python train.py --n_layer=12 --d_model=160 --n_head=2 --n_kv_head=2 --head_dim=64 --d_mlp=448 --vocab_size=16384 --activation="reglu" --norm="rmsnorm" --norm_place="peri" --norm_eps=1e-06 --positions="rope" --rope_base=1850.0 --rope_fraction=1.0 --qk_norm=false --attn_scale=0.125 --bias="qkv" --tie_embeddings=true --parallel_block=false --extras=["capped logits"] --init="normal" --init_std_qkv=0.026 --init_std_o=0.00593 --init_std_up=0.026 --init_std_down=0.00317 --init_out_by_depth=true --optimizer="soap_variant" --lr=0.00818 --lr_mult_o=0.657 --beta1=0.95 --beta2=0.95 --lr_head=0.0152 --grad_clip=1.0 --warmup_steps=200 --schedule="wsd" --decay_fraction=0.373 --decay_shape="linear" --final_lr_fraction=0.0 --batch_tokens=[65536, 131072, 196608] --seq_len=2048 --doc_mask=false --train_tokens=476700000 --steps=4005 --dataset="wikipedia_en"
Each number is 50 + 10 x the weight over the matrix's rms, rounded and kept within 0 to 99. Layers, rows and columns count from 0.

# layer 3 MLP up, 448x160, rms 0.324, rows 391-434, columns 0-159
39 40 38 47 44 64 54 43 50 62 41 51 40 69 56 58 51 39 47 50 49 39 64 64 40 62 45 58 56 56 45 58 57 54 41 50 40 40 53 62 56 40 53 51 59 50 43 54 62 49 68 38 51 48 40 44 59 52 75 69 46 55 63 61 67 47 48 56 43 46 58 51 50 60 49 51 59 46 38 42 26 64 51 58 63 68 41 40 36 49 60 48 35 59 40 53 38 54 36 44 45 38 52 53 58 46 53 56 57 47 51 54 31 50 41 48 54 54 48 40 46 41 53 42 45 45 55 55 46 58 49 55 57 39 62 37 52 50 61 43 59 57 44 45 43 62 30 52 44 42 64 42 59 50 36 32 65 52 41 64
50 51 62 56 43 67 52 27 57 76 55 71 60 57 72 55 61 51 53 47 74 46 38 53 46 50 29 43 50 48 30 49 52 30 60 76 40 46 36 52 61 45 54 32 47 45 45 46 64 23 51 44 33 54 42 22 45 53 65 41 41 46 63 66 54 38 44 46 45 52 39 43 43 45 32 41 47 45 60 56 43 51 43 62 44 50 59 34 30 37 46 44 43 63 48 41 33 43 64 50 50 53 42 49 68 43 53 50 54 49 46 50 43 57 44 71 40 57 36 43 37 54 54 34 44 68 33 55 61 50 77 54 62 56 61 53 25 43 65 45 59 58 50 36 53 47 55 43 35 40 38 43 45 42 41 62 79 45 57 56
78 43 46 43 50 64 38 53 60 34 50 45 44 55 47 27 81 56 57 49 49 51 37 49 54 34 50 43 39 46 48 74 36 69 36 45 33 30 56 62 45 54 65 42 47 49 46 40 46 50 68 58 56 46 38 50 67 32 55 45 42 71 57 56 55 59 41 57 56 70 40 75 52 52 57 48 55 33 53 59 52 55 36 54 56 59 54 56 31 56 44 44 32 56 55 64 47 45 62 50 67 64 43 61 40 32 45 54 43 46 29 60 58 50 48 61 45 47 57 46 32 49 69 44 41 60 53 48 64 41 44 67 60 46 47 54 45 53 61 39 27 57 47 41 58 64 61 51 53 52 53 59 37 48 42 38 46 32 47 67
57 43 55 52 36 59 46 49 46 60 46 42 66 45 50 44 56 52 54 34 39 67 45 42 57 40 52 66 47 63 64 54 54 57 51 48 68 56 67 48 55 37 46 52 63 51 65 57 60 52 38 51 48 51 42 62 48 46 53 62 61 45 44 56 48 45 43 59 55 61 51 52 44 44 55 67 50 41 69 46 65 41 48 39 28 58 50 52 57 43 46 50 53 62 49 55 41 33 54 58 55 55 27 53 52 52 44 58 51 39 54 55 73 49 55 68 46 59 48 51 45 49 40 62 44 64 46 32 36 38 36 50 49 48 47 59 52 46 33 52 61 36 51 53 75 41 43 56 39 43 57 48 67 41 43 45 53 58 54 59
68 51 36 53 55 46 63 44 49 66 46 62 61 40 46 50 30 56 59 54 46 53 40 44 30 54 52 60 39 64 41 61 57 48 39 48 38 43 52 47 55 61 40 38 29 52 56 63 41 41 51 42 56 46 45 61 42 60 51 68 48 53 41 56 57 56 73 51 48 44 65 40 51 28 59 41 53 73 56 39 56 47 51 81 45 52 55 58 45 43 57 61 32 44 47 61 42 49 47 41 57 66 58 63 59 57 55 42 57 46 55 36 47 54 62 48 41 80 47 46 77 46 79 54 34 50 57 40 62 50 53 39 53 57 45 59 37 50 44 49 39 48 73 51 50 60 59 57 48 53 47 47 40 62 49 45 44 58 42 54
50 58 44 38 42 49 61 36 37 52 47 57 51 65 55 61 40 61 61 35 68 40 62 55 38 68 47 53 40 54 51 47 49 60 33 53 63 42 44 67 36 52 43 56 61 55 57 62 48 55 38 37 55 38 54 52 44 48 47 58 49 52 50 48 40 56 37 47 47 47 52 35 59 46 56 46 56 41 41 49 55 43 55 43 41 66 56 40 48 45 53 52 64 54 53 47 47 63 54 60 47 46 62 52 44 65 49 44 64 58 64 60 54 43 33 61 51 39 56 51 43 49 43 37 58 35 52 41 56 61 28 53 44 53 32 45 57 43 43 48 43 45 46 44 47 39 49 51 67 53 69 50 68 62 50 49 37 48 41 58
58 46 52 48 48 46 52 37 33 48 43 50 62 67 46 22 54 34 63 31 38 41 64 31 56 48 41 52 48 39 62 57 54 49 57 63 46 58 52 52 49 52 49 45 39 44 54 36 54 40 46 72 55 48 49 47 37 50 68 57 50 53 55 52 35 48 56 54 51 60 51 37 49 64 50 42 43 61 58 48 46 48 53 58 51 51 48 53 35 68 38 59 48 47 41 41 60 39 46 65 46 33 48 59 38 50 39 70 59 66 47 45 74 35 42 52 50 45 55 57 35 57 38 45 36 52 60 36 46 44 61 44 40 60 51 55 77 47 34 31 59 45 51 32 45 58 48 49 54 42 53 64 55 61 29 38 54 44 37 60
61 46 67 56 69 56 39 49 46 42 47 36 65 39 47 56 50 48 54 42 43 43 58 66 40 54 65 43 64 38 52 59 43 55 66 53 51 44 41 37 69 37 55 36 48 44 63 39 44 46 50 39 68 42 46 51 50 45 51 69 51 50 50 59 70 51 48 58 52 62 63 65 55 47 41 44 49 51 67 36 56 41 36 41 49 47 61 54 59 43 41 46 31 64 50 74 49 60 56 46 46 53 49 39 43 38 43 64 52 56 44 34 48 67 49 53 42 57 55 62 65 62 50 35 53 55 57 47 60 51 53 42 44 50 49 48 48 62 44 71 42 53 66 61 42 58 54 37 51 47 47 55 36 39 56 33 63 47 55 51
50 57 40 45 56 51 44 36 64 51 53 37 43 78 44 58 44 43 53 53 58 47 37 62 45 75 54 50 42 40 62 35 46 52 52 60 56 58 43 41 56 55 50 50 66 64 53 41 59 39 67 69 31 51 57 42 60 36 53 36 51 61 39 34 58 48 52 45 57 72 62 32 59 46 62 53 34 56 35 68 31 38 54 64 46 49 50 30 55 64 46 72 58 51 21 44 53 45 24 44 40 60 61 63 33 60 55 58 35 61 47 49 45 55 33 46 41 58 40 56 40 28 59 48 55 53 62 63 63 66 50 52 56 60 68 58 43 54 92 56 63 55 37 53 43 58 48 27 54 48 59 54 63 48 52 52 54 44 34 47
50 50 46 43 58 57 56 45 51 46 66 33 42 56 69 46 62 35 43 46 54 65 53 43 51 60 48 59 44 63 67 47 40 56 34 52 61 58 53 36 40 63 50 52 29 58 62 53 66 47 49 57 46 57 51 44 65 42 69 41 45 67 59 42 58 68 68 48 52 28 42 40 59 54 41 46 38 43 49 57 51 53 69 31 92 51 49 49 42 62 37 60 45 60 55 42 65 43 75 48 55 65 54 48 35 40 41 46 46 47 48 61 35 38 35 44 46 61 43 36 38 25 55 41 35 41 45 36 53 46 53 29 61 60 47 53 54 31 44 44 50 50 58 73 37 50 61 51 62 55 54 49 43 61 35 44 40 48 64 47
45 24 58 46 45 43 35 53 42 49 43 46 52 55 10 47 49 51 42 43 72 39 57 59 62 68 60 41 70 76 49 39 50 65 67 54 49 64 62 43 42 33 46 49 65 28 41 55 61 36 40 28 42 38 70 40 62 54 43 46 49 54 48 63 59 28 45 60 67 54 44 32 83 45 56 52 42 59 56 65 38 50 67 40 49 52 54 53 54 53 56 40 59 39 54 45 56 54 48 46 74 37 54 64 57 57 33 28 52 57 55 35 75 58 54 64 53 51 41 61 30 43 32 81 53 61 48 48 54 62 33 46 45 62 55 72 66 49 46 51 43 55 39 55 43 39 47 45 52 58 57 61 45 58 35 58 60 45 26 50
33 71 53 34 56 67 51 53 59 69 50 42 36 63 48 59 56 65 38 58 40 39 45 48 63 53 44 50 37 51 49 55 55 45 57 53 32 50 37 40 51 51 22 62 48 48 44 47 60 49 38 46 44 42 47 14 50 44 35 46 53 47 63 65 18 52 51 46 44 41 46 33 36 47 48 42 65 44 54 41 43 56 63 53 46 49 55 39 59 55 47 53 53 51 50 57 44 42 44 64 65 47 60 26 36 48 52 36 48 45 48 35 55 54 57 41 36 44 18 68 51 42 62 43 73 59 28 64 51 53 52 57 29 59 40 49 68 55 49 59 34 64 56 50 53 30 38 42 52 55 45 60 54 45 53 57 37 43 45 51
51 44 52 59 67 42 55 49 64 69 63 41 61 67 71 48 45 35 63 76 57 31 49 63 61 43 50 56 54 62 71 54 43 48 26 53 35 57 57 18 43 35 61 44 53 57 61 36 46 57 50 40 41 56 62 52 41 40 71 46 62 58 47 54 50 46 32 51 40 61 54 50 54 39 52 54 40 48 49 53 33 45 42 57 41 53 53 46 51 48 66 49 74 41 35 46 56 41 34 73 62 50 46 49 47 53 59 61 56 51 38 33 58 42 38 48 49 49 51 55 47 63 64 37 47 38 57 37 37 57 52 53 38 41 63 38 42 50 45 57 57 49 44 49 65 44 63 48 46 46 35 59 36 52 31 49 38 72 57 18
43 51 52 41 48 59 33 46 43 64 49 53 42 28 42 46 65 56 43 49 50 48 48 54 53 56 68 45 53 70 63 37 38 58 44 64 59 46 41 55 31 41 57 52 48 35 45 59 43 40 62 43 55 54 55 45 53 55 56 49 48 56 37 41 54 39 52 47 44 48 49 51 47 52 56 41 60 54 52 40 73 51 68 43 45 36 48 48 46 46 47 43 54 63 55 49 67 39 47 49 55 50 46 53 60 45 62 44 38 38 51 61 49 64 69 57 63 48 58 54 43 55 36 58 56 50 61 35 43 61 55 45 32 47 49 33 63 40 49 55 57 64 45 46 47 37 48 36 54 55 44 46 57 46 53 50 56 44 46 46
60 42 60 46 40 39 51 52 49 61 55 37 43 46 47 60 46 56 44 47 46 43 49 49 67 45 56 31 53 39 45 61 58 56 48 38 38 53 49 47 63 62 51 65 57 40 37 45 59 66 51 44 66 61 45 50 54 51 37 53 59 52 48 53 49 52 65 62 51 37 46 49 45 49 46 47 46 51 40 47 63 45 62 47 45 32 67 50 41 66 57 46 43 57 47 60 51 37 33 49 51 65 61 46 54 62 74 56 51 41 48 44 39 41 53 40 68 59 60 52 59 70 61 51 36 63 58 49 62 41 39 55 61 68 46 62 62 45 37 59 37 61 56 67 56 45 47 43 52 51 48 54 57 46 44 44 53 48 52 61
54 44 36 52 22 44 54 48 44 55 49 52 64 52 47 52 48 33 52 52 38 43 62 45 50 61 40 51 36 49 36 64 49 36 52 49 51 63 62 55 44 54 50 47 60 55 57 84 37 48 55 52 47 48 44 47 54 60 52 61 50 49 40 52 53 50 64 53 49 47 50 63 65 55 50 43 61 42 41 48 57 52 58 58 48 52 41 49 59 39 57 45 48 43 35 45 61 59 47 47 42 56 46 44 70 44 54 54 51 29 49 55 65 59 35 56 57 50 59 53 53 44 61 54 56 39 48 61 55 60 46 62 34 49 43 54 59 57 45 48 45 50 48 35 59 53 52 48 56 47 54 35 49 54 45 54 44 54 56 47
58 45 69 37 30 48 64 51 57 52 43 47 48 55 46 44 61 67 45 50 65 68 46 43 53 45 49 54 53 68 54 54 48 63 55 51 42 44 59 65 61 43 39 52 59 55 48 36 52 53 42 29 56 35 62 45 43 56 57 60 46 49 34 35 57 37 62 45 55 50 68 59 52 54 42 55 83 42 46 37 54 53 46 48 48 54 50 38 41 35 45 68 45 52 49 55 63 47 60 46 48 58 38 39 49 38 57 62 56 50 38 48 36 73 48 31 42 58 32 61 53 40 58 43 74 22 38 42 47 58 57 50 65 67 56 39 31 60 50 49 52 49 43 36 59 34 56 66 53 33 35 63 56 48 49 30 57 41 49 56
50 49 48 59 56 46 70 42 41 48 47 49 50 50 70 51 56 39 68 64 45 39 45 51 40 52 56 47 68 52 61 37 53 52 55 41 64 57 55 48 42 34 42 42 34 51 56 35 38 61 39 35 49 58 30 61 55 56 63 31 47 56 52 60 57 53 37 47 64 66 56 60 58 19 31 39 41 54 48 60 61 51 51 30 53 75 44 49 66 27 41 46 44 50 34 36 32 54 51 46 61 39 45 57 51 59 37 29 62 28 48 46 69 67 41 40 41 48 39 34 36 41 58 47 50 45 49 44 64 51 58 61 53 39 47 48 48 42 45 43 41 65 50 39 49 41 58 48 22 50 51 54 33 53 35 68 47 39 50 44
48 61 49 62 45 48 56 46 52 43 51 41 35 52 54 64 47 43 56 38 53 39 50 72 54 44 50 47 67 55 73 43 51 47 60 51 66 47 44 34 42 63 60 33 46 36 41 49 41 52 49 49 61 56 49 59 62 57 51 50 54 60 55 67 61 39 56 28 62 56 45 38 49 52 37 41 52 66 78 61 56 69 54 62 51 52 43 34 41 45 57 54 68 51 53 56 39 56 62 37 43 56 33 44 57 42 52 60 47 62 57 42 53 55 47 49 52 43 45 46 53 48 34 52 34 33 64 51 25 62 46 58 36 53 61 58 49 62 40 44 59 46 33 51 49 61 52 63 44 56 37 66 60 35 51 38 62 48 50 58
63 53 43 59 51 52 37 62 61 55 58 38 44 55 37 58 56 53 44 49 45 57 56 56 53 51 49 54 39 42 52 46 47 40 53 47 57 45 40 56 43 56 45 52 61 46 51 38 42 55 55 58 54 39 59 43 47 53 45 54 52 51 55 54 47 45 53 60 42 53 64 44 62 49 65 60 41 51 38 42 55 37 50 50 41 56 38 61 63 37 50 48 40 40 64 59 40 49 36 48 49 48 39 49 50 57 54 60 56 54 51 53 36 57 50 49 67 53 44 51 56 53 56 48 45 53 40 46 47 58 42 62 36 48 42 59 47 46 48 67 65 42 61 44 58 51 48 61 59 50 46 48 65 58 50 67 45 58 36 47
39 45 44 45 61 66 60 42 43 47 48 56 55 72 46 44 52 53 56 32 51 51 53 54 48 44 65 46 39 55 44 58 47 58 52 42 51 58 45 57 42 50 58 56 47 55 49 43 50 50 51 50 46 45 38 54 43 44 58 42 51 39 37 38 65 37 45 46 52 61 47 65 66 52 56 51 48 52 48 44 66 42 52 33 61 42 63 34 51 54 50 41 55 60 45 46 50 63 63 58 48 45 52 48 52 46 57 47 60 39 49 59 56 53 45 67 55 54 44 57 51 58 69 51 50 36 27 59 54 57 61 53 66 50 48 48 51 46 38 43 58 33 43 35 58 35 58 49 51 55 64 39 50 43 48 55 65 58 51 52
42 45 35 60 49 52 59 49 49 48 43 48 52 60 51 33 33 49 60 38 45 44 46 43 46 44 50 46 46 56 39 53 53 53 48 47 47 35 68 55 48 58 45 69 49 42 42 63 44 48 49 42 44 63 54 54 59 52 65 51 51 58 67 61 45 59 54 38 47 46 52 30 56 33 55 45 50 43 55 51 47 63 36 40 42 50 50 57 58 63 54 36 64 44 36 44 36 61 48 42 58 53 42 67 49 48 63 45 35 50 45 40 43 42 58 50 55 48 43 39 39 45 37 60 35 45 62 57 45 45 51 55 45 44 63 57 42 42 42 52 49 52 44 45 70 47 53 62 41 54 57 44 65 39 43 55 49 49 38 44
48 47 57 56 45 49 49 23 55 34 47 45 48 67 63 51 48 48 39 41 41 52 47 54 49 55 40 49 46 55 39 49 44 53 59 36 40 45 67 61 45 51 43 57 50 39 36 49 57 48 34 52 53 51 50 51 46 50 50 51 39 80 67 35 43 40 51 46 52 51 58 47 49 50 73 51 47 41 45 49 45 56 40 55 70 45 53 60 56 47 53 45 36 38 43 53 61 57 46 50 61 60 50 25 43 68 68 55 40 57 40 45 38 37 53 39 51 61 54 63 50 43 63 49 45 32 57 44 38 45 55 69 58 52 38 64 48 38 50 56 56 56 55 49 35 61 50 35 65 39 62 56 40 52 56 48 56 53 56 54
68 31 56 46 44 58 54 44 47 40 54 46 17 46 64 70 69 38 38 55 38 51 29 31 58 63 52 57 34 62 39 56 40 56 31 31 43 36 66 56 48 48 52 43 42 54 61 68 24 59 58 44 39 56 40 46 36 45 61 39 61 37 46 31 53 45 55 59 54 46 38 59 49 51 60 47 41 48 49 41 51 49 50 40 63 41 66 54 38 39 63 57 45 40 61 61 51 40 31 43 33 38 55 52 53 73 53 47 18 45 33 58 58 43 37 45 42 55 37 65 38 49 56 42 50 38 50 45 50 41 41 60 48 67 44 42 35 42 60 63 43 42 30 47 48 35 36 37 37 63 36 52 45 56 34 63 35 28 45 64
16 46 52 33 56 46 35 49 40 62 56 47 51 48 40 39 49 51 36 44 40 56 55 55 55 54 49 53 60 31 60 48 46 50 63 49 60 44 50 60 49 55 48 40 59 43 53 52 65 50 61 48 50 51 46 42 36 34 39 53 35 49 48 47 53 45 57 65 56 59 41 50 56 48 52 44 44 64 33 55 50 54 44 58 54 50 47 45 36 54 58 54 40 56 56 45 63 44 53 50 51 43 51 61 46 57 47 59 53 49 57 55 39 63 57 43 44 46 70 54 58 65 49 46 52 72 47 70 29 38 45 59 51 40 52 66 54 60 58 55 61 50 47 32 39 38 59 54 33 66 55 39 38 57 42 48 47 47 53 52
66 45 44 29 32 36 58 61 47 52 51 42 57 29 54 60 51 55 55 32 52 55 64 45 42 40 43 37 57 62 55 44 48 61 41 51 42 57 35 36 44 46 36 44 50 42 34 56 58 50 49 47 45 46 56 48 66 50 52 39 72 34 53 57 42 61 53 61 38 48 51 48 35 60 36 46 70 67 37 42 76 61 57 51 35 50 44 69 54 50 50 36 55 50 46 53 64 50 46 55 44 49 46 29 50 53 60 46 68 42 44 44 62 48 41 48 64 59 44 59 45 37 54 51 66 45 46 54 44 46 39 59 50 53 66 45 52 44 47 47 53 46 51 36 65 50 31 51 41 48 47 43 49 61 50 54 47 38 48 56
55 56 51 54 41 44 55 55 48 43 46 52 60 64 44 37 55 47 56 55 43 50 68 50 52 52 57 48 46 57 50 65 45 52 59 65 41 70 48 56 46 32 45 61 61 61 51 50 41 57 57 45 52 61 49 55 48 55 38 52 43 38 54 42 57 43 54 71 45 62 38 47 48 60 73 51 57 44 51 44 43 57 42 49 56 52 52 43 55 53 62 32 59 49 37 59 54 46 60 47 45 53 41 51 56 53 56 52 54 64 34 71 61 48 51 61 54 44 41 48 30 47 52 70 52 52 53 66 47 52 49 55 51 49 31 58 49 48 25 47 42 47 55 44 45 46 59 67 51 58 49 46 55 27 57 64 61 33 62 33
46 44 54 38 30 36 52 52 43 44 41 74 55 56 43 53 49 43 38 58 39 62 50 53 31 63 66 53 58 56 35 47 47 50 55 57 51 61 44 58 31 47 49 64 43 54 43 55 47 59 56 52 51 67 41 58 75 58 42 48 51 65 55 23 44 65 55 52 61 62 60 41 28 45 54 58 42 65 31 36 42 49 44 32 48 39 58 33 75 68 42 48 60 46 48 48 43 40 48 31 48 49 63 70 50 47 49 71 40 50 49 64 64 44 63 52 35 56 41 47 50 39 71 81 51 48 58 59 51 59 56 42 55 43 59 43 52 52 49 57 36 46 70 47 47 42 32 58 44 43 52 37 45 60 49 57 49 50 30 61
47 39 44 53 47 50 38 54 62 63 49 62 64 36 52 45 64 34 44 45 51 60 63 61 54 40 45 63 48 53 57 43 41 46 51 35 57 42 56 62 60 38 60 69 46 41 55 59 21 40 88 52 55 45 49 44 55 56 53 50 55 47 46 50 47 48 52 39 43 44 35 43 48 31 47 48 59 48 49 58 68 56 55 66 38 61 43 41 50 34 43 51 41 48 42 45 49 36 48 61 63 50 48 53 53 62 54 36 37 46 38 53 59 30 57 47 52 58 70 55 44 49 40 38 71 62 54 49 63 55 39 37 61 66 46 35 47 74 43 53 43 47 62 51 53 65 60 54 71 47 53 36 57 54 50 43 36 43 48 45
52 77 38 49 48 49 51 63 38 33 42 45 29 51 46 46 71 45 52 74 58 61 52 48 54 57 45 67 50 29 62 50 62 42 55 66 54 49 48 58 57 58 44 47 44 60 62 56 44 70 76 55 54 34 19 51 65 54 47 51 29 63 42 37 30 72 36 66 35 71 70 52 45 46 52 58 44 63 41 37 49 33 68 43 62 55 49 36 53 61 48 49 30 46 45 65 41 24 21 61 53 38 63 37 37 40 38 57 38 48 45 45 52 69 49 45 44 56 55 46 43 38 70 26 69 55 47 50 37 54 59 56 33 59 52 41 37 71 44 53 34 82 34 59 60 57 35 66 56 48 58 74 50 46 43 69 19 58 50 33
52 43 43 39 67 49 50 62 49 56 45 50 60 47 51 51 48 60 47 47 61 53 52 41 35 53 66 40 79 39 40 55 61 60 58 49 38 51 55 50 61 51 49 34 74 48 44 52 65 57 64 53 47 61 57 50 55 43 47 55 62 50 37 54 48 45 44 56 54 58 47 53 66 35 37 62 42 53 61 39 51 58 51 62 49 44 67 42 57 70 42 60 53 65 58 44 55 60 51 55 45 43 51 64 47 41 48 48 56 60 49 59 58 48 59 39 61 30 62 42 43 52 26 43 55 49 38 54 50 58 66 43 39 67 64 49 65 36 47 51 60 51 57 53 37 53 51 64 39 45 44 36 61 46 43 53 66 52 51 52
41 50 58 47 60 40 38 48 45 50 62 43 55 65 61 56 57 38 41 55 48 52 51 57 39 54 56 66 50 46 53 60 53 57 51 52 53 48 62 52 41 39 48 60 37 31 48 47 48 59 77 63 47 39 37 45 84 75 39 48 57 38 59 31 44 62 73 58 64 23 28 49 44 27 36 52 54 50 40 47 61 47 53 57 60 66 50 44 48 50 52 58 61 67 37 71 63 22 54 66 40 36 61 56 45 62 36 28 43 52 65 54 62 50 55 44 46 56 71 43 44 57 60 34 49 50 48 59 54 25 54 51 51 79 48 62 32 61 54 48 51 37 69 56 47 63 46 52 75 43 63 48 34 46 39 40 47 51 38 46
38 63 37 56 56 49 44 56 46 58 53 41 44 64 53 54 50 55 38 39 55 49 67 41 61 38 55 49 54 40 51 42 57 47 37 61 51 48 43 46 42 65 55 44 56 55 36 55 37 50 33 63 45 51 40 49 68 42 39 50 38 47 44 60 36 34 55 53 50 46 48 38 38 44 31 36 56 53 49 51 46 60 50 56 42 45 54 39 62 29 37 49 47 40 58 47 55 62 55 52 50 53 59 38 47 43 61 66 58 60 39 52 42 42 68 54 50 44 36 44 60 45 75 55 41 46 44 58 45 53 53 43 30 52 49 47 52 44 37 53 59 46 56 46 45 52 27 54 59 68 41 69 50 56 63 46 56 53 43 51
50 52 37 38 50 58 60 45 40 41 46 58 44 51 44 57 68 49 50 48 49 41 43 55 49 34 53 51 34 47 43 54 58 48 57 57 50 58 49 45 53 40 52 44 33 56 46 50 56 56 53 46 57 44 67 43 48 32 52 43 50 44 44 55 63 43 60 52 38 66 58 71 59 60 47 57 53 62 67 40 48 39 53 60 45 59 45 60 48 52 39 54 61 50 57 56 60 52 52 43 49 59 30 42 48 58 48 64 26 62 50 40 58 51 46 41 48 59 40 45 47 65 56 46 53 53 53 42 58 50 49 56 52 49 54 47 67 53 46 28 47 62 63 55 64 36 47 47 56 55 56 38 54 49 50 48 48 56 65 74
49 52 46 43 72 44 55 42 61 42 52 44 74 55 64 66 45 53 64 59 74 46 51 46 41 39 42 59 26 46 50 47 43 46 44 35 39 31 33 40 56 57 55 44 52 52 67 45 34 51 55 59 70 32 76 54 47 54 56 51 72 42 60 58 50 41 42 61 47 51 50 56 45 56 37 66 61 56 40 74 49 77 51 40 38 64 29 52 36 38 66 53 58 43 41 46 63 68 47 53 53 47 71 64 49 72 50 70 41 47 26 48 49 55 44 40 44 61 52 45 62 60 44 50 43 45 32 42 45 59 32 41 34 43 47 54 45 52 62 52 62 45 56 27 55 71 41 36 52 56 33 38 53 58 46 51 27 48 45 47
51 41 37 42 34 49 36 55 43 33 59 57 48 30 42 50 53 47 74 59 43 47 61 48 50 49 53 65 57 50 36 51 50 66 54 51 52 44 54 62 46 46 42 46 61 43 55 44 47 51 35 42 41 44 35 49 35 61 66 66 47 52 54 50 44 41 46 41 48 45 57 34 58 35 56 35 64 46 75 64 55 49 59 59 46 42 42 60 54 45 50 50 63 52 61 56 53 57 45 41 50 56 35 54 43 57 50 43 36 41 62 50 46 58 61 49 42 55 61 49 53 52 52 49 33 36 46 45 40 51 60 49 45 50 49 53 49 46 51 32 34 60 54 45 51 56 25 63 36 43 51 41 51 50 62 61 48 57 56 56
52 64 42 57 59 43 40 47 52 43 50 57 46 41 50 44 60 38 57 48 37 57 28 71 60 49 48 70 60 57 51 68 54 68 52 51 46 41 56 50 58 44 69 48 68 50 57 40 57 68 35 37 62 52 40 52 63 66 59 69 47 50 61 50 61 61 63 47 42 71 61 46 42 43 30 49 57 23 50 47 51 50 47 59 51 46 27 60 56 56 27 58 48 52 57 39 61 44 60 52 58 49 58 55 45 43 32 32 60 58 54 35 39 51 47 37 50 53 48 50 44 59 67 63 39 46 40 60 61 50 49 51 57 43 46 62 53 52 48 42 46 55 60 52 62 52 42 55 57 44 46 44 55 48 56 57 46 49 55 38
49 47 43 59 60 45 32 56 42 51 51 45 61 66 62 58 60 53 34 38 52 64 42 49 51 41 44 34 59 58 37 66 41 34 58 53 31 39 54 56 43 65 49 41 55 57 47 47 55 46 47 58 57 24 45 40 54 19 50 57 40 51 45 62 46 46 55 49 35 41 52 31 51 55 61 66 56 65 54 76 56 42 66 57 25 54 69 30 47 42 37 44 52 51 53 71 44 60 70 50 60 53 60 00 56 64 58 44 39 43 62 67 48 41 47 54 63 57 45 34 59 23 59 40 44 51 51 59 43 65 45 51 39 55 65 66 58 68 41 65 83 39 38 57 69 62 40 47 59 60 48 45 71 51 53 58 41 45 56 59
51 54 63 49 44 42 45 67 59 68 55 44 55 59 54 36 49 51 49 54 52 52 57 63 64 42 32 45 49 40 58 38 50 58 46 55 48 30 63 64 59 41 51 49 57 50 59 56 43 44 67 34 62 46 54 34 53 45 52 40 68 40 49 55 45 35 49 57 52 39 45 61 37 56 62 48 62 50 56 55 53 67 61 54 53 68 53 34 51 35 61 41 38 46 66 56 51 44 43 63 52 56 51 27 41 58 47 45 44 52 43 57 34 53 61 43 43 54 78 68 50 61 50 47 59 48 67 53 43 58 42 60 57 58 49 38 44 53 51 61 59 67 60 56 57 55 46 51 68 44 42 61 63 44 56 57 38 55 58 45
44 54 49 44 51 64 66 37 48 51 48 53 46 53 33 53 31 43 64 37 66 46 29 43 48 57 64 74 46 62 62 48 46 54 62 65 47 64 64 48 50 56 45 66 43 42 51 54 64 59 59 59 49 57 40 60 58 60 57 36 57 63 47 55 61 45 45 52 82 52 72 38 49 40 58 44 55 68 61 53 33 32 46 74 43 61 43 53 48 59 45 46 60 58 49 18 46 53 34 31 47 55 45 41 58 62 54 59 30 69 34 36 66 49 47 36 28 46 64 62 32 47 49 70 47 60 42 32 42 62 62 37 54 71 74 63 54 66 61 55 37 41 60 55 40 59 53 45 40 42 37 38 52 57 52 52 53 58 34 50
48 35 74 42 33 41 52 59 70 46 56 46 54 42 43 46 62 56 43 51 46 42 47 56 60 51 42 57 67 35 50 39 36 55 81 47 40 35 43 67 43 26 61 46 46 42 61 44 50 50 46 55 56 49 60 53 45 35 42 51 49 55 52 49 48 44 62 52 53 48 52 54 46 58 54 35 46 52 65 63 50 60 58 42 37 49 60 39 35 44 53 55 54 57 37 34 26 38 59 53 42 46 37 44 34 53 38 44 49 58 50 53 62 50 54 50 51 49 46 40 48 70 42 60 64 66 52 41 59 47 39 59 56 52 43 61 74 36 73 44 46 60 61 59 57 54 42 49 47 58 62 43 48 63 43 45 41 57 49 60
57 46 56 57 48 55 63 63 54 54 42 30 53 48 26 34 44 37 56 53 43 43 47 41 51 35 35 43 42 55 50 49 73 63 67 62 27 37 54 46 43 59 36 52 41 58 37 46 44 46 49 26 40 44 45 64 55 66 47 59 42 58 39 46 32 45 43 49 40 66 34 64 34 57 46 61 39 47 50 69 54 51 35 67 54 59 40 37 51 58 48 30 49 50 59 43 58 36 51 52 68 56 49 52 56 54 41 37 62 39 45 36 45 65 47 46 45 50 62 49 42 64 59 46 34 52 31 46 66 51 54 67 57 49 51 62 50 28 39 59 53 71 76 56 60 63 47 53 62 55 58 46 23 37 45 52 51 55 47 51
37 35 64 64 59 54 54 41 51 63 58 51 25 48 47 31 38 50 36 49 49 54 44 33 63 45 52 46 75 40 38 39 57 53 44 48 57 45 59 58 56 66 61 45 25 62 49 49 49 52 65 51 60 35 45 61 42 39 40 44 44 41 45 54 51 43 57 30 53 45 57 45 53 39 45 47 43 58 73 55 60 55 56 60 43 52 45 70 52 45 50 58 32 48 62 56 40 45 44 43 35 45 41 59 45 52 54 44 38 57 44 50 53 42 70 50 46 51 47 65 56 48 47 52 36 61 42 35 53 44 35 62 69 50 48 49 51 60 57 61 41 70 42 57 58 63 61 60 43 45 55 61 47 51 51 55 56 63 49 58
45 36 60 42 50 57 51 31 47 59 47 51 50 51 42 52 52 61 39 66 56 42 43 45 36 58 58 28 49 51 29 51 44 49 53 52 48 47 62 54 44 54 58 43 43 41 50 54 45 47 53 44 51 45 46 54 50 49 55 76 63 51 56 55 59 50 46 42 51 61 59 64 37 49 49 46 44 56 44 61 59 58 38 61 56 42 42 38 36 52 62 62 41 53 50 43 61 56 53 53 46 83 55 29 54 62 46 62 54 43 58 45 39 54 47 61 57 50 47 63 42 56 48 59 42 51 39 59 48 49 55 59 61 36 48 59 49 58 51 55 48 53 50 38 47 47 74 48 49 41 53 53 63 45 39 60 38 65 50 36